Weights of a small GPT-style language model, trained from scratch on English Wikipedia: no biases in attention or MLP.
Each number is 128 + 24 x the weight over its row's rms, rounded and kept within 0 to 255. Layers, rows and columns count from 0. Numbers have three digits each. The size before them is the row's rms in percent of the matrix's.

# gate: layer 9 MLP gate, 256x96, rms 0.274, rows 60-145, columns 48-95
# up: layer 9 MLP up, 256x96, rms 0.283, rows 60-145, columns 48-95
# down: layer 9 MLP down (transposed), 256x96, rms 0.272, rows 60-144, columns 48-95
gate60 095:139137163082072073108121090163140114107124145191144094155142083136100138149135113109127130129120108084122152130136095123163156116110118153136106
up60 091:085133086121157155153147112086135138096127120072174134153117129109153129111128105148152132135119127116123120155143095140103103110100122098114137
down60 092:120178126136145157096092158128097144114097152119162100121100136118109113109132142152109126132119129139154132102150139115125070123195082097133150
gate61 105:109109129123155105135103166146123158115111119152132120136099116133155135188106156137156115139148130107109112127127145120110140165122081146136105
up61 110:111140110127156125165102166116136132087158154148091113105104157137140139166108154120149114151096122131143107125092173134153166118112127133158105
down61 100:125116157126091132103130133145133083159120153102136154157146067130133112107164094133131150139140116110154146135160090105101094109133146139114169
gate62 093:152136129106154131128132190117125093120147120164112153135135141162137136131103153137131065112121190187110093100121164175144127150092125124107135
up62 092:116143133113166119159106111134107118133102144116104112166139119081137129106158112141110110161146146149118152127145078129114119138106102134130133
down62 093:073106125146072119090102114119132139111134130144142110118128129109110110152111145168145162111111145120123089139142130129132144130112152137158151
gate63 095:107135086142154131136112151177139129172113141131181168112136138093165121098105105152124107177158147148126153126134152120141136123149101100112106
up63 091:181140101108128165156151101124136140102107148141113134129094143092129136073161110150125132131134118161102102132121108160145104112140155130139112
down63 094:120126110122159094144149137161168196107111137106118134177120125165129153119119146164101135113116157146131122132136087118089108120096143149158103
gate64 098:125111076120148142130150145082105102117093127096151071146120124090128136142133107107126118130183118116128089124136126094118116128124114135091071
up64 105:139117151147145121113160108117152191147142121158113171137133142131122134150121129139180125161114129109149167118148148127096108100119145161111211
down64 104:146119135151149098141122120140122086098139158121105137137138159094140118144074191156113139123139131150122124076106118167158157109102155144142081
gate65 106:100116097095103133129086125109099110158172125115133169119139158142104135105126133117118120130120117135134110138141133152112091071111103147126141
up65 099:130108128106115133122137097121132080138092132155146149079173104120096130111139133116142165147127134120119132136096157164126132151119179130154140
down65 098:116113112111119096114102109147143159150151116145112066138120146088142178127149156123046095139156150115098141126121118120106121110150112133129123
gate66 096:094137186099089112106137147152121111097146107125151107152130133059133130150171100161183086157168114121074091107135085137127123151104111127114158
up66 101:149114107163115081157161157085135144152091127156131099129110104146121189101091143100144119125112142129161121146143088085120110077136112128123144
down66 097:161127181143116104131134115133152150139107148127150148146164137132160094147120119129133138148139149134095069150167120129096137125122170170127142
gate67 095:121136131130106107166123137135133139105100141115105140111133101057090143121150129159108175122126108111108131103137131116123130098142091112111115
up67 097:131140140142131160136144129114178085147148181128175099115127131135179086086102132122113097129125119138135099117119142113107125158163152142078135
down67 096:127116097115119108116108104134116112156129119122143156137127112128102105117133147170133138106132098180127115154137139161194161167063108087152123
gate68 104:141144169103109130151100164133169087097152133084141170152108146087135103156159144114135135148113088116113111110099160176139134144120132119161113
up68 111:104124111112086076138132080118171155116133126126087064116116135138147102127135126139115128138114102126106159102113143141128121064128096098151143
down68 106:117121118124099135138121161131101131131106155121153109163126174148081142095080120109118160146143149106137099122128105088107136144120137117133132
gate69 101:108117138095136145112114118110134160139124096105121111158142169103100136102112134113154140138098147074145133098154180125150120105100133173143163
up69 099:110092144121115159118127128099116101116132144132097111119122183079099088149116138135124109120094100119143166143137178100191151133121151109160116
down69 102:098139103106154069113117090142111125123130130147112131104119141128154139144165135086111095139074129111114143136088104189142174103114128155154119
gate70 092:124153104076112139111123135142149109147170112113130121075138139130113112092157108104094128122137114140179134129117149108143159106112118129165176
up70 099:161150127124115162118107085070130129154140153137115140125090124127093180128157156099140169129123106111124128156116188129115166110124137119145158
down70 097:154086125193112107100134146090082165140108123130106112139153072129169126137132132112120148121151156125123110103135163109131163108122121111123181
gate71 099:148126140146096089137106127163126091139124180171138113074156100098142140163124123117163183123136121157111085150129131153115114131154173087118102
up71 097:109108136140132115122147089134152120114088104150115087104131131066161129129116135152100102132165117126151122112162127160127115140130151151141129
down71 096:105136111107175113100136122157090148144118103090155111143129172144131122183148137120150117117142155156097141140147101128104130112095151130117106
gate72 106:127097119089110143097156147146144102133157112154125101147086130143087099129106122145100137146171120136167150108132166110156113111123072103137115
up72 099:118161110104096126128095142138124156150192111143162143182106081203108142145157148155147137106151125110171130139132125126099157098131137141116161
down72 105:146103125147150149138124127135127145109137127169130129150090154111138144155110108172116145163178125192142130104142134128151164087141115121108165
gate73 099:117142076145105173137102139176147128086116147111148132135154121126149119080144136109122091129093171156154141133145118094081136114144120154088117
up73 106:166135153099134133136153150065124104179137165146112134141117110134183179135118106156125135078148160133146106123106121131165132127108171115123115
down73 096:147147135153144085111124086119132134164134107117078096102104107146092142145121152151116166126120108103105140131126098130137144142136130097190125
gate74 103:106161138111142107113134115106140086152112144154143120128182124121091106107173114099130142093101126137149119148102160178195140142165116112112138
up74 101:097114143131087100177101123138156144135072156076142093131095139140165118088110102092142162169157144108137100149129109180112166114125153128127114
down74 108:127147095146119126120162107116102141086126138154093138103131056138067124118162104112132127115121111142126111117101146096138151157105125127123107
gate75 097:118164116111157110131112145116153178150104135149124096112135120106130104128129159145123164111117140157110113188178126103132129141111097162078108
up75 092:161134114106163115131143152139111129111134118158167149100117125137096102129110117091098101138162110112107136069093144089116101131080124110139127
down75 098:147148095108141118151146131107130197140123115132132171162107097138151121153135134162116126147079131144096140149112103157149138117136099144144132
gate76 093:124143156108114114125127154136104081126150125093099173087106121134127142084150141106165167125138139104180128124138108120165138147148127080164129
up76 098:125096157165120106117156146113140143122139162128163162122135155143118133167104134110147113127106155128169141144145124124140137110120125126134094
down76 101:125183144138130125116140100114123127127124122117137149161124140114138163170163093199094132146167144112114103114134100105145149114110114157128141
gate77 104:177184123128136124128080148142079106160127140112190111150122135143136133153143086131124103103093160101104104157150167135143140120125133141168129
up77 095:078115134143119148101119146134124158113131137166143108113151110129105149139113146180127154128121124132113112159142153128156119092078121128138113
down77 101:118125138147160100142159077128164172137120115136121128144106162145121102172133141115105108145118103131130123147156107150166130117128086153140097
gate78 108:170119149132167138110114115164152162120161153082116132174125142145113126138157117127126116093112124083146131162121124173069145100142155110113123
up78 108:125159131100120142112174112105130170138127129160090150117142134120144139112128082124134124076103128124110115148129147150078156153120092098108127
down78 099:122155118137159147104112118134107154156066145166128147162185060135138097173131134105073147098119105129097138148096157133133120088164088135134141
gate79 106:119109139100130156104108109130112112131122139106154117199105132151145145145110157166158129115149140107188144131148095096123143148126156123077172
up79 108:161136120136118152137142149075131112133079111145131137158149165129141149132107088138143179124124121118145112109185123124138125153155146119104127
down79 112:122119124153139101122132107135158144145113140123154082110130121126119145147132058142128131144143135100138080140124126138159140119114115150129139
gate80 103:111124133128150139078128156074170112144137120137170082137183153101115131116130123148105107109118105104171158122120159158137128115137103148096147
up80 106:166125091154107110152126189147135144112131124131113125112157154135112129178095134173095168106123141111111114144174145128104153135091135105149113
down80 103:163143122116145123128141110161114101142118144139112145081144123170176113120063113139155153116109169164096122138119115146109147139149151079143149
gate81 103:111148122105169126127126179130089150152113078083113101140168132123130128163143138132118109131140139109115112108135098125117156140105115180132116
up81 101:149129114147091171130062127160119116088118143136113111130146115118117173119112140142162142099097140122106104163118139164186089091148146143129162
down81 102:068123136140130113111112138117131121152126131130154126109106113114182146105105104163098120157166108125138174130124114165133133104179101118090098
gate82 095:051123165129090138147142142157093130141151111089165158153141112120115159118123143101108141115119129136114105181132108101122114156133126170120147
up82 093:167103109090124078131139110131163139149126215133125125137127141147185161136136115135109138149135153097136137116136137135149134062136095130114114
down82 094:105176124148124128169123119101118147153120110135138095165142159137116084104174068131130094126145121091151116117141085140128109130130126138122146
gate83 100:128124159141136129124170126096121113147157114074139138146147130155141094110135097112112138101102117158128082139113110125097084166098111102148152
up83 097:120090124155104114147136100184201140164072167156117153085154142147170154102140130159103120124171107122118164134114131101125123143107135117150094
down83 098:144142143085098154194159120166134130157137111128110092165156187130152121119127124108122133160138108097144128144100136157098134126142147121074099
gate84 095:132119136172089108153141152123130154113132113112167120138140125156111139120158117125095150137163135139169153128162136151110155150153124117182142
up84 099:112124142124147156127153131114158159129093076145119153131159149122122165114102130136150124156125103121153171150144112145135167124113168155132116
down84 090:132122091131148154138099178139099153132112099129117155103146107141115157123138111120106146136180117137145097121146151179159132158081117124142163
gate85 101:126094133137131109160145077148159185126112124172137157107074143148069181097121127110111142115131119127133122111103112151157124130138137147110127
up85 097:120109134057129118153112114121168126125155108085130093133144110127125122130108105108112158148122113128104128128142165180122155163121092105192135
down85 097:144156095105108155127145151137136121106098145084103132117134094145073147134069136124143131130131103130159109077075112165120137113133107138115165
gate86 101:163176203184127110095140134122167141155100105147110132136153121125153136164151148125165152112147116119160150130139095137156130148148111161171109
up86 096:134050166121123107149151124125104168136140124090084100142124132154148131086168142128142130170116175156157129119120088103132136108116103130137124
down86 100:139156120147116153117125118141119168150142111121125088109145135130179160129094141120136173147138120097114102105136134125128158145128098097141148
gate87 112:072135128110108095076123121124199111129141150127157100122134157128104114108134136147143108145153148124101085142183121118144159130142140160134115
up87 109:165110167133163125144147116097121139123138129142177146099151147179129100129128158121138158189145134118097154148093117118174126090113115125080121
down87 108:129129106127132153125177103136152120142167101119107101114138148145158129144112166173144093117155127182114100156139154114159098101139162147124116
gate88 102:110147144096105114158084153136134095096155130146152060145144159143142098126119158134137096141126131141127114156147136104157132107142099108123106
up88 106:103143101129095133139148142144151125131114155081130156127096133144163139153076145096080116152121163123134119095113169117139139092181108103133162
down88 103:147111095187174102121148130143146133139128125158119108139126147148134108147124168180136139095107163143119159121095130090151118135139131140112101
gate89 099:114116128115125139104109167122113155152105122116146105124183124140142160130121121098153138149084134143107152121071112151119094141110137114148096
up89 098:120066136104152168103123139141080125171096140162126118122101115161173093152176154168091153126130158140147117111084084132124129142168140136132138
down89 097:176136113158136120131128150131176139101150148082085116127146092118156138142129084162138129149090121109132133144134118095123165154108136129123130
gate90 097:119128127119180114123160127116178106129070156139158113154126108111149104138189102082126147104111106116145157092132099176099133144172109125133094
up90 090:114163158133125120147176103117106082147128153093150129116130178133101093134108171138105122121107129174114144119122131148152111133127174114153127
down90 095:099102100101107188126125143118129148143151144134176142120093123121091191129092122113115122133132133133139092144137155142174120113119116146112136
gate91 095:129055111156135107101177128101098119090141129136136131174152164135149135143136108086141140127126125104148096118111125170114128092115094133163094
up91 101:102104133112164139105112135138096090131127123141122144144172131146153113133118139108116118052139106101094123153112120127151116178104172132111173
down91 100:113115083149159119094116098116153148108112139114121133109121081148206131112103136123131162155137134137118166111132096137097103169108133103141115
gate92 093:105144146159137092145125156127157093128155151154117163120121151125141131147106145160163136134162113198151083120098130124142125133142120129143117
up92 097:144129131122106097080113132143117117163107119115135141114094121095082138120128110123191102192099090133120140153134105154146114099122091120197142
down92 093:113143095112079142132182094137136182107164154123128136132116155167158113111152146123107132069122110128108069128150134136104129123132163147084107
gate93 107:092149117104110120140085124152111123114091069108171078148095114158122133102159152108117115115162161108135140108156137165157122140075094094133092
up93 109:100111112139123118160163129107180109123094128121138111131129107129118127114126113110135160122098158146151103098122123143164124098132125159102099
down93 112:129140138123103115180150141144109091069135120125095102133154113150116162112136172160153125110171114106167142115087101143141125139104136121122143
gate94 097:104115151125174110106096112176097140147141096111100091124115108097151108140116127122178153141144088133123142175112109166088122117118076125117108
up94 095:132151172121141147164143138135163132178091183122134136149137164135142117152145118163138088100107158137107117137124116106158107139121114144130128
down94 091:130117119166144105132129096083114138138162093120135141141137123119082105108114167178100128137107149139122111136142148157163094128152114107099152
gate95 103:103124111137116122114165127155132110113159137154145129163126156114143134115102140091164136116120140149142131144131080089120177156116129131138136
up95 101:123122141122128123150156175160114153149194109169102130124155140098150110123122133116134120133101163087125154069119117157090140111112115153115110
down95 103:129124136132127155158138198136172103155073144130180147102139068117139105120136164151109147136125159103119129165141135121140121142101134145136129
gate96 095:165145061150084165102122146122107070088137135140127117127161110117141150077126141184117142138119147158143138110128116138146106131121144130151110
up96 097:143131111135103161140105143129135166198078106149141106118083145118140142178140146166135140112142158159149103160148120085136108115161135134128148
down96 099:110119160190076134142177118136130122098124125164149146131132116145147125117156119117135102160101129140140134119121147120120139147139179096117149
gate97 115:106114122150128133191147161083113093072182159133130105149140150138113159157148117128141101143161143134124123127135124112103143100107158164101107
up97 119:135151092172120141130148132088098096125172108099129107119142121141121142120116117140161143143176159168150128148141097094111140145109141112112173
down97 118:135130109120120112144158123124123109158127105111118134118116161144103109134148126191192106142165135170149146110079150152110159094134135141141114
gate98 092:106143137111103086127172110124158119123127127173114084083106093100119123139141141109101163123144159143114111140150134183126112147118098128128145
up98 098:136187142120138134128133145131149113109143118130162105147114129136139105146081134176136136138190117115123138093153105115088113141079162066109123
down98 097:118104137156145120114109108172154095139157148118166087147114085085153134120129126133127165115105099162141133131118115131146173096133172141136132
gate99 096:105110134123081157110161145138149094093174126131116155111113129089121133156147141120146085137099164114135134095109117106111125163142150121125114
up99 100:118144149112162073148101135151194138126161134097101141144116104143122117103135148169156148143143157180092150106138153125152110116143119115166115
down99 102:142118148094132187097118130144157090107094122126118138176116188116154113145109124165118092125090100118134157141144136153094162114121094153145107
gate100 100:099112134100107130166153142134124152157121122096138131135139126170130138096090145120164145188148134107170140129163137160157106112154113097150118
up100 094:126122154168138117122122115139130142123140181122085111125122134180135118111183120137152147141119160109163127111116099118136105101138113131154109
down100 095:111146119109141129099119150120166099141134112106134136081122157115150116070121162134134113105140116174134100103131099132116120135161090113154104
gate101 104:110109107131091105143139113109139114179086139136115118121110130154172138135089133106137132111096093111141085142125138132160100120184116165084119
up101 095:123153130110155173151102144101088101088122095121119131100148104119124152141145128145093117121131137157110097116117146082150068085138076147145122
down101 100:136123112129125126145115128118139100132175137128153134109124074136172137105134130129196119103147136115159163080161162117123160125131157116117155
gate102 093:092119144133148100148101150124131142121117088145122117126099196144144118141165106115137129118144160175119126119176106122132161085091119105142098
up102 093:118124132134155129167141154132172151121128124138125139117123099104145152131157108141114075131104118100140158161141081163114125087142115159116097
down102 092:126133108103115079098155136112134143105136139143095118115112109153157135096112102122149153074126146110143136125132161125135146121127132085134144
gate103 095:168110113094126138122150122114127106084145147117135131108104130095109123169161104117155129125159128117124128153136101130114107111102114100157091
up103 100:117145126097110103157134110109105125165083157093112141173118138145116124128142121122087141129116099110131122153110126129168177135145173114153113
down103 105:143144125138151156155119116121112087144122108119115165145129151099108094135114103133125140117109111149134135158148130135057122109133127154141160
gate104 113:136150094181158137145133117113119141121110156095103107145117188119113116150164165161138154123157094157150159136162139140119120120114140140157111
up104 113:161166128119145104130120138139148118126132131095127131132122088151105139111144087122148117119162120162131131159090151166110092127138110147067080
down104 107:108111140138103146132137158146124149136161090124186158140112195135164136155112142123131108131104137160121126129115118141142142106129117093153127
gate105 102:127180126191116159131108111117099139151134099076109134127129173128135161151114147114122101096128113089128148113107160100115133165135137133094131
up105 096:138107105102139107113079121146132124105148147129168156069125124085103110109131137149157141135135132113107111134138167137125139114106177135132137
down105 099:173154122140123164098147168143129148126135115110135130130149121120119158147171143124145134116105130107140186112157143102131137117087090137104149
gate106 107:133158115117198137132110163187127183166115147122144093107168134111114115106159131125123129140121134142147131104131143165124104120153113131149106
up106 098:170131124089133141115132140113148129087122130093075121137118133121114127116117074130151111091164116129182087148089130099154141131120199117101125
down106 101:116102138111132107130116099114123142146140151135121129153166137113123089145127099119073105092119120158130140186170139098090111098145138098087121
gate107 102:118132102126123119137150132126100152140130125098092118132135139128125138136130198138142108140119101129118134113157113119106143131100104143159146
up107 095:098143178118154069128124085151116121099147158118105112142124103148096142136117086134086169114114108157138104140119132128088135133158119123088167
down107 096:138094136094168091086125087118114169136165120093116126104178077115169109110141117101148104104119120164134124113134115112101150152122155129117070
gate108 106:106118121159125146128117092138132064099176141145158116159125152136129147090145079149118160118137118161175128124111173132140133099141162125110144
up108 101:135112177141138098087133168110162183126153150139091121128132159162148145157141088145124099136120143140129123108106117136084140108096142062137127
down108 106:108121119086111119115167134103115188151130150139113154115129072107080112186133138124154140153098130122113152110113119150118133142124120106153106
gate109 094:116109157150105113126118087131106131128188133141118119174146122137126116136181123103160125136144121121160084140149144151167142157150165130131100
up109 087:080145104098090134103109096121125119142057152145137147130145097101131163153088132126110105130126084082144202115124129145146088123151129164119109
down109 096:083122111101125155109130122136140111122142123095116140171118100080106146135189152138125105141134134146118090175153110131125107127155115121127087
gate110 094:105116132150114080108097137108154123154124155133156133129136135168130123108119109110173098116143109118135120111079104089135134143142165130146122
up110 102:132150126180097112082101116140125120127161136140097137151129108144153142129150154139155090113134163172140144130113133169111137146152116118134093
down110 094:128128115125154114162120118131148117156132130142126153143148079118099141142143121131098148110118132171134136153110090145109092144135143085105152
gate111 090:135169091156134144132148108129105137149125127127129137097127104137141099094131145117129144086101117131134139109120142109112110169133117112121159
up111 093:171154151157139150158126103149124130109168132111108125181148119142118116086151122159193159085137111130112148127109099174123107134110108091104157
down111 102:150137126114151133145098152143131143126102118145105072148172150160148157165096141138125127120138155112124094131142133129137103143145106183145196
gate112 094:142109043125125137124102159137111143159098115088142078120145143102082128113107150112117107126141129089129132153104140130149125089147140145105184
up112 105:096115149124147163155135162139176146133114136136088145074084130099136094121130114106183110145109135143112135111142133132106130152132173158141128
down112 105:141140176162129152147156091092136082145153165133083157161104149123098114120155142148139171119137167150116155168141095108085181168121093131102127
gate113 099:145154107104139157134112133148080146133141117121115155116111158099104108116111080175107134155122082111183117149155120161115141125117111099167120
up113 095:104105127104059127142138092135125140099119149154129162143078142094104109118105090146128113071140126147110126120134137140094142138108073119107090
down113 092:156110151125164158109113101145136115135152080093166068129113111172128127152155131082162150116119127126124105133104127124091094091128121173143107
gate114 086:111120129139160101140096110146111146161113119116138125101148139101053077125119176172144151133119164131080140128118121178109131144101130164088105
up114 094:086089074114128147127150147110157169087108138091124098152163141115135106146108151138099107089088118105072127125114112143136121143136114145102095
down114 097:118126155112116112122097072091128114139117109113107139136150120108114172123129150117154124118149151172154190113127125131135123117076155102122125
gate115 098:068132097147140085157118123112143049180122109117130183116151089107122110171140147135108124110140136118160154135075142119178134148127120097115151
up115 096:154102134136156074106108171108086154121104160146131099123137110128118142113137070119097148120141106113121099113151118117125086131114128137114116
down115 099:089155126099087148129178126090132161111137105112123153130111191134110133124117138111175087148140177142079153139165098157130121147138087131132127
gate116 109:115178155143111138148112137148142101102135155149157137070125115120104110104091123109088131154131140088116163134165143156124110122143140134116137
up116 098:104132170128159148143133133157090146125162140122083128158131133126131143089133121177156151136099098131112148123109111129125141110153119113101142
down116 105:114137129112088100102135142104120137135127140103146140137132181159075157140185133110180137127114160121161090110066115152115131117139157114107158
gate117 099:121119174152107103126129162138108125119109103076166105130115086129147119142113146154114106173092074136092130109108124135159121134157150136135097
up117 097:161123158167167095146182114089134127178103127126133117117141131113137169121120122139068165113137110103136106135157100160085114168141163150135134
down117 101:141146170133142138099113109137172081120152139111110083126053164111074105173135129152115115121193139170127130162151132085162156146115141144164166
gate118 101:095101129124105147141125113106105162120144116149137109117158150105114129132151089138111131151130079137081158141125133086116144108102146105153159
up118 102:136096177125109119175115133181145098115141154132073146115134134123134078093135082159153119096122112138096141122097109150104110130133143116137102
down118 094:101114103154138160150166140114112125153131140105117150112154098131140138132079093108139130142162099126120075151102107115134121104166109121121137
gate119 089:103124141100162125131124165122121129116135100135154098127132127165148146157098173136148153124160146133124105148123108122105119166167121166102128
up119 094:156166125153150158091092129136127148161126160145094116119117125167112145128150087113141174177130124129118118142141175137157129126118116076124134
down119 094:089146147183141144119126128140087106154124133113155128149141189147108113154129125130105127122148139132135149123127127091165094110111151164145158
gate120 105:141196118157146097136102139117160135097096133107147108096177112122104113109126149160140169148138154154132136098121098100143169116140159100160117
up120 095:175127114118101109159084130113126149168147120114140115128104125134127100119127124121113144153161091127173126126109101143130151135141117158116147
down120 096:103112136182151123133116135133120158157151110151169104115152149100138181118124099096163129149103146120123137086136115117099149101121129127132134
gate121 093:156127132147127164137141150126157130122122132139135166098084139138119115138149088125096130090126103123104064110130154124152145142133095115099120
up121 099:141086178087148158119136102184108171148151142175119136120128117113164161127187131098136134165146173102092173146133127120113126136108076088136153
down121 097:110147121153142124099141121170129142131139145138118110139157164140171159104128127077169127134097101133111137079064129156112127123101120150130141
gate122 104:117123095144142144077125140121102132105135189132167113114130121147136105103153129106111099120130151091162163104069128123129178138153118161137113
up122 101:143137105155158123121128098126132110106160145156133137136133162119103143153098093133104136135116133139154110146137120148089155143177172136155121
down122 107:108104143148154114150164118162178079121076118131101147121118150137120147133095125099142156146158133155129091151188144124167178101136095145140112
gate123 108:154135161105152152116122141104154143117140160137126137153131164145116179144124145088132143140149080138126148111140117158127077094147084149125143
up123 114:147091133118104131129129141180106102102167134112159154139103107111140109111095164117099113138138138110179139094114086096090121104106126118125139
down123 114:129143115112145137099157130136138102063129127145107083167132186088122137109117120109098111127150105153137119086076140095140104110140137138133104
gate124 106:137115147124136107109159129167098123130132110146154094162094106161139112094129138136109144127166121165119135077142145171095089157140132150096118
up124 105:144137101078119119098151103095066136129139092147138127124069107129106164105127119129141101124097097144184149110125116140114100118155098098104116
down124 104:134146146098113171123126117183136164146139141140102164126085116146126145144098153138114129076114126158121099112119133122136102123118126185102080
gate125 109:137104112141128101109089105135125149152128212137172114175127150124110138116173128070154091148128107146167119124142141129122131169145103100133159
up125 101:147143151142139139127139100138143129124120095096106178080159140173064107122128124166179112123126123103095118161089135103135142135126135115069158
down125 102:138117189131129116145108146136079116117126105149074115061103100154149080137154152086154142099138140109061106101140129114109141133138141153065117
gate126 096:125120142123121138139128133194102160158130116105193087159093143149125145141130134117126139111117088066137122134104111113093149113108113139120143
up126 095:096089098116107134122139131132142149159147127142099142129170146148109132126160121109130136097117143123172116111112111115133129090106144169155117
down126 096:161144096121125133106112131118125144122109085103140098127121149155169126134098105131132149104169113142157194110119116132069112094147136117156148
gate127 105:108088090095128111156137131153106135169103101174173089178161133129139079142163103132128123142123107136145104093117140097158140121135135130099137
up127 109:158095154128125118134118063117142116100090126123121146080116127123118115140097123081127132137098125139097087149120138195149124123119122099132117
down127 102:137139145149135148127110147150147117167156128109138099150133047116146098116122123142138138113104112102142167160135089155099149117131143154175122
gate128 100:079120147124138135112106133129133095152124118120111134100139103174165115097164116145153134096109092069082106142150164091119119125150136053128087
up128 101:109145160135113112114148109158120152084121127128130119084132129099124135158119171122142129135169141173114121158115124185117137104130084088164123
down128 096:198112127066104159149135121110129137113108167142135153112117164141134133104096171124068137147098123181103125096135148136154138141154123115136144
gate129 094:169108141128138124118137158151136108099097100142135132134142122122178141112132084094121124080140098164114088154117154140171142062129093121129095
up129 102:113136140154107080116107169085128133120128114131127142118158136117102131127166152128104132089145136122152120150159119111059146139113146108125128
down129 094:138149115097110136049142152121143127120131135155106122101156173102124089103115149124128091119104115159127091145112140109119124116123090151140141
gate130 093:137132163175119132149105118140154110094109141135140125139113141136115131093135131142134107118153087152129155105155154125151117127166138127120134
up130 097:142129168189113141139144144127157155150115119089143116135088113147117121113096165140143133109126146160151127180138175118158093134131104136135111
down130 098:112112153131119125115133185162121104151083100193111140139128154138141142139135113160116140168136120146099119115112092107126079124142063116133081
gate131 100:076131183137152143111127146120124112203081133115114115129145171118145163124125112148108115124132101114142113117103116113107122133144061134118135
up131 103:153137129130121176092141104077115117105129134096138147052139141093119128089098099105118146069117121120113124136183152162152124107154166118115119
down131 104:153131127117114142081126163128126176102113143151125151170092115119140155103126160131111086144113148152109096149147132119106072152129129115082095
gate132 103:097176149120094117123160130139117128146124113159129137102084145144155142103178142127135102138091095158134141113144103109137132171102146135161078
up132 101:088096139144129091132152162169128118181153127117118111127107114093133142131106115118110113120116110148126107150156132126114181097133118132145196
down132 099:150152139147156123126117132139105092147146149103096154135184134122153130106107123134141114162148075084120129124167201134138096110190129102149150
gate133 087:111114102127146119175158111162148119116110153088092061137159131057111102147124112126122107095129116165149134129164132173110155117111166138170106
up133 091:111106146149137115113167126166184097120144188078119086171132087119107175140146081113152138120109118133146123141125130157109181105127137131098105
down133 089:107152122081093099106143167088137108115092109135150146117114157128155156107111124148133114155103115096124148138130131125134121157134093112104094
gate134 103:122148165111131143077148128136139139151154122135069133113130154142124171123117147103142133118132144124079116105146120133122164122132108148094137
up134 099:109122129137173101121126134133097125148104119143140102117138128138156100156082169136124092098138128122087098158130161136093136144130135138142130
down134 107:129163123160117134141126095103124131119140113124191162123100177129126150154127104148117130110127104114117159143153134137139134119134140150103121
gate135 095:116200135161122091133148120122158132133133138158138103147155173118136115175122170136121121115116136161154169144125137149130148141158099160122121
up135 093:128134156173147104102149151163130107130113113103105133133144088133133171107140125132133116136103172154157146093156099139150074084136137107148085
down135 096:112131123066123120150129136158142101105126093125140113089167115111111123157156116108121172112148155117117111158111158123115141160161122134159181
gate136 107:123136118088138104149105104069114123129153130138123137095115131088156129138124146078142156116099105143156117138118178131123141101129142108137093
up136 108:126128126121168106094124135159112128139151148163109138151115131101149141161138113101139099145170106112118096112127167151094105107093120129135138
down136 107:153174104094090098124112135168078099133151146143103160112128129093115169143094141143087133146143124119118098113078103077142115132146100115112143
gate137 101:173136135101108105127115151142105108135129100147158115128108141133089093126098115119188142155152117115162128150148142110116119129146165126092074
up137 089:111116120130171124146152141069138116143124120091118163143135103102137151147182165149146110103112119107156148166149117132106123127073120083137157
down137 103:165129137121132146130117138082169112120136158173142127166138111143088144111122120119121161115128129111120153136128123137101158150128137131121101
gate138 095:110157151132129110123129092103154111103124106140113121161144121178104148134138123146117152102135143071144158134108125110140105119083131173152102
up138 085:149152121180131133149140147185107110111049098161136142134114156097120143108162109126154148137099118116142138166131115124068119116103114133108171
down138 089:103101127098148112101151138120201152161107115139117117159122124144171137153156141123119157084144130111113118103115145136141125115122103172161161
gate139 096:137101138129109142142171162101157132169155132150173138150134143152186155158150149106128130119097135093120136172112100094161119135107127137099116
up139 100:142070080154147143133141128140164130149128139113105121106117114093176118144164136146160123171150196129148124075098117136111121114117121127160096
down139 103:119115053117119160102149112127126133115095133140138135132138121155090149152144138153125127125116134137119080141121192128160122121118114164129140
gate140 105:146138114147125152083102143151201185095136108129115096112135154117099101144144156107129133148109167136120144107100132155148127121140104150115159
up140 104:147141106166107104137162124120127126135141143139138083083163127085077129170122133149111139059141091134140121144106107147119124158120154169120150
down140 105:149097143106128143129131111163105156091086157138133116124122197125115132101121190122116145104120130148096143087109142076159150159118122120128103
gate141 093:134146129142144090150129116142124088122151115153137137111156159095161202130155134101131120119085103121099100157121130183118114152085186167115146
up141 094:145119120128064139151077140114124137123160110192110169135113120121170116172107142120153121116121153147132139105113155127139117145114138129065076
down141 094:157131128131105099150122104145144176120151106123108124125099133106219138164130108145094138109100125170169137082160114144106109120107079112143152
gate142 092:113164150153139187131104122134113197126125110103119112135148121114158136103158149176142137162144104090130102137160125160158170122138134136152094
up142 098:109145125101108116156112147109129108106131129144124089106111116134093123163135124106128106125144133127141152203161131106155149135117112150130172
down142 106:103146133104150135098126115118086193155148116115142142110113179129111125109141138137126110124171127093117066114096147144119116100102133128126125
gate143 101:125111132123158126079092142121088079105122149129155125189099124089116138121077133109123127103112129073163127128166129138140081135052123140136119
up143 099:162137097167151121158145167084133131104102111156141151145171085131122144113128140117154131131160106123104129136122146132160130117122151129094158
down143 099:126140081135093133106120090127102086112115142141138121147158101167187110184135126154103143131114140123133153161173114137146124092141110141149141
gate144 105:118135137148169170105080112123129091088090148073153124135131102111136125108119130107148143121145134128122090145149110103196095121160099148123102
up144 105:103107126138111112169174148116166133134118080131119100125078142177128133120089122109119111139158171091155105119124106149120151127086103118153102
down144 102:120176124122131163103148140148145124101114180134100119163107174141161133112072120126134103104167160154108129132122108161164118116106092141101125
gate145 094:163126140168129120119147116113126115189104126086115156157104134095087136149155135159136121127113131101129116148101142124165149105136120128080120
up145 111:088113140118096137111105126115108147111124111133127086136179110097135134126151137129106084121149157132138113108124158080142152177135201110095184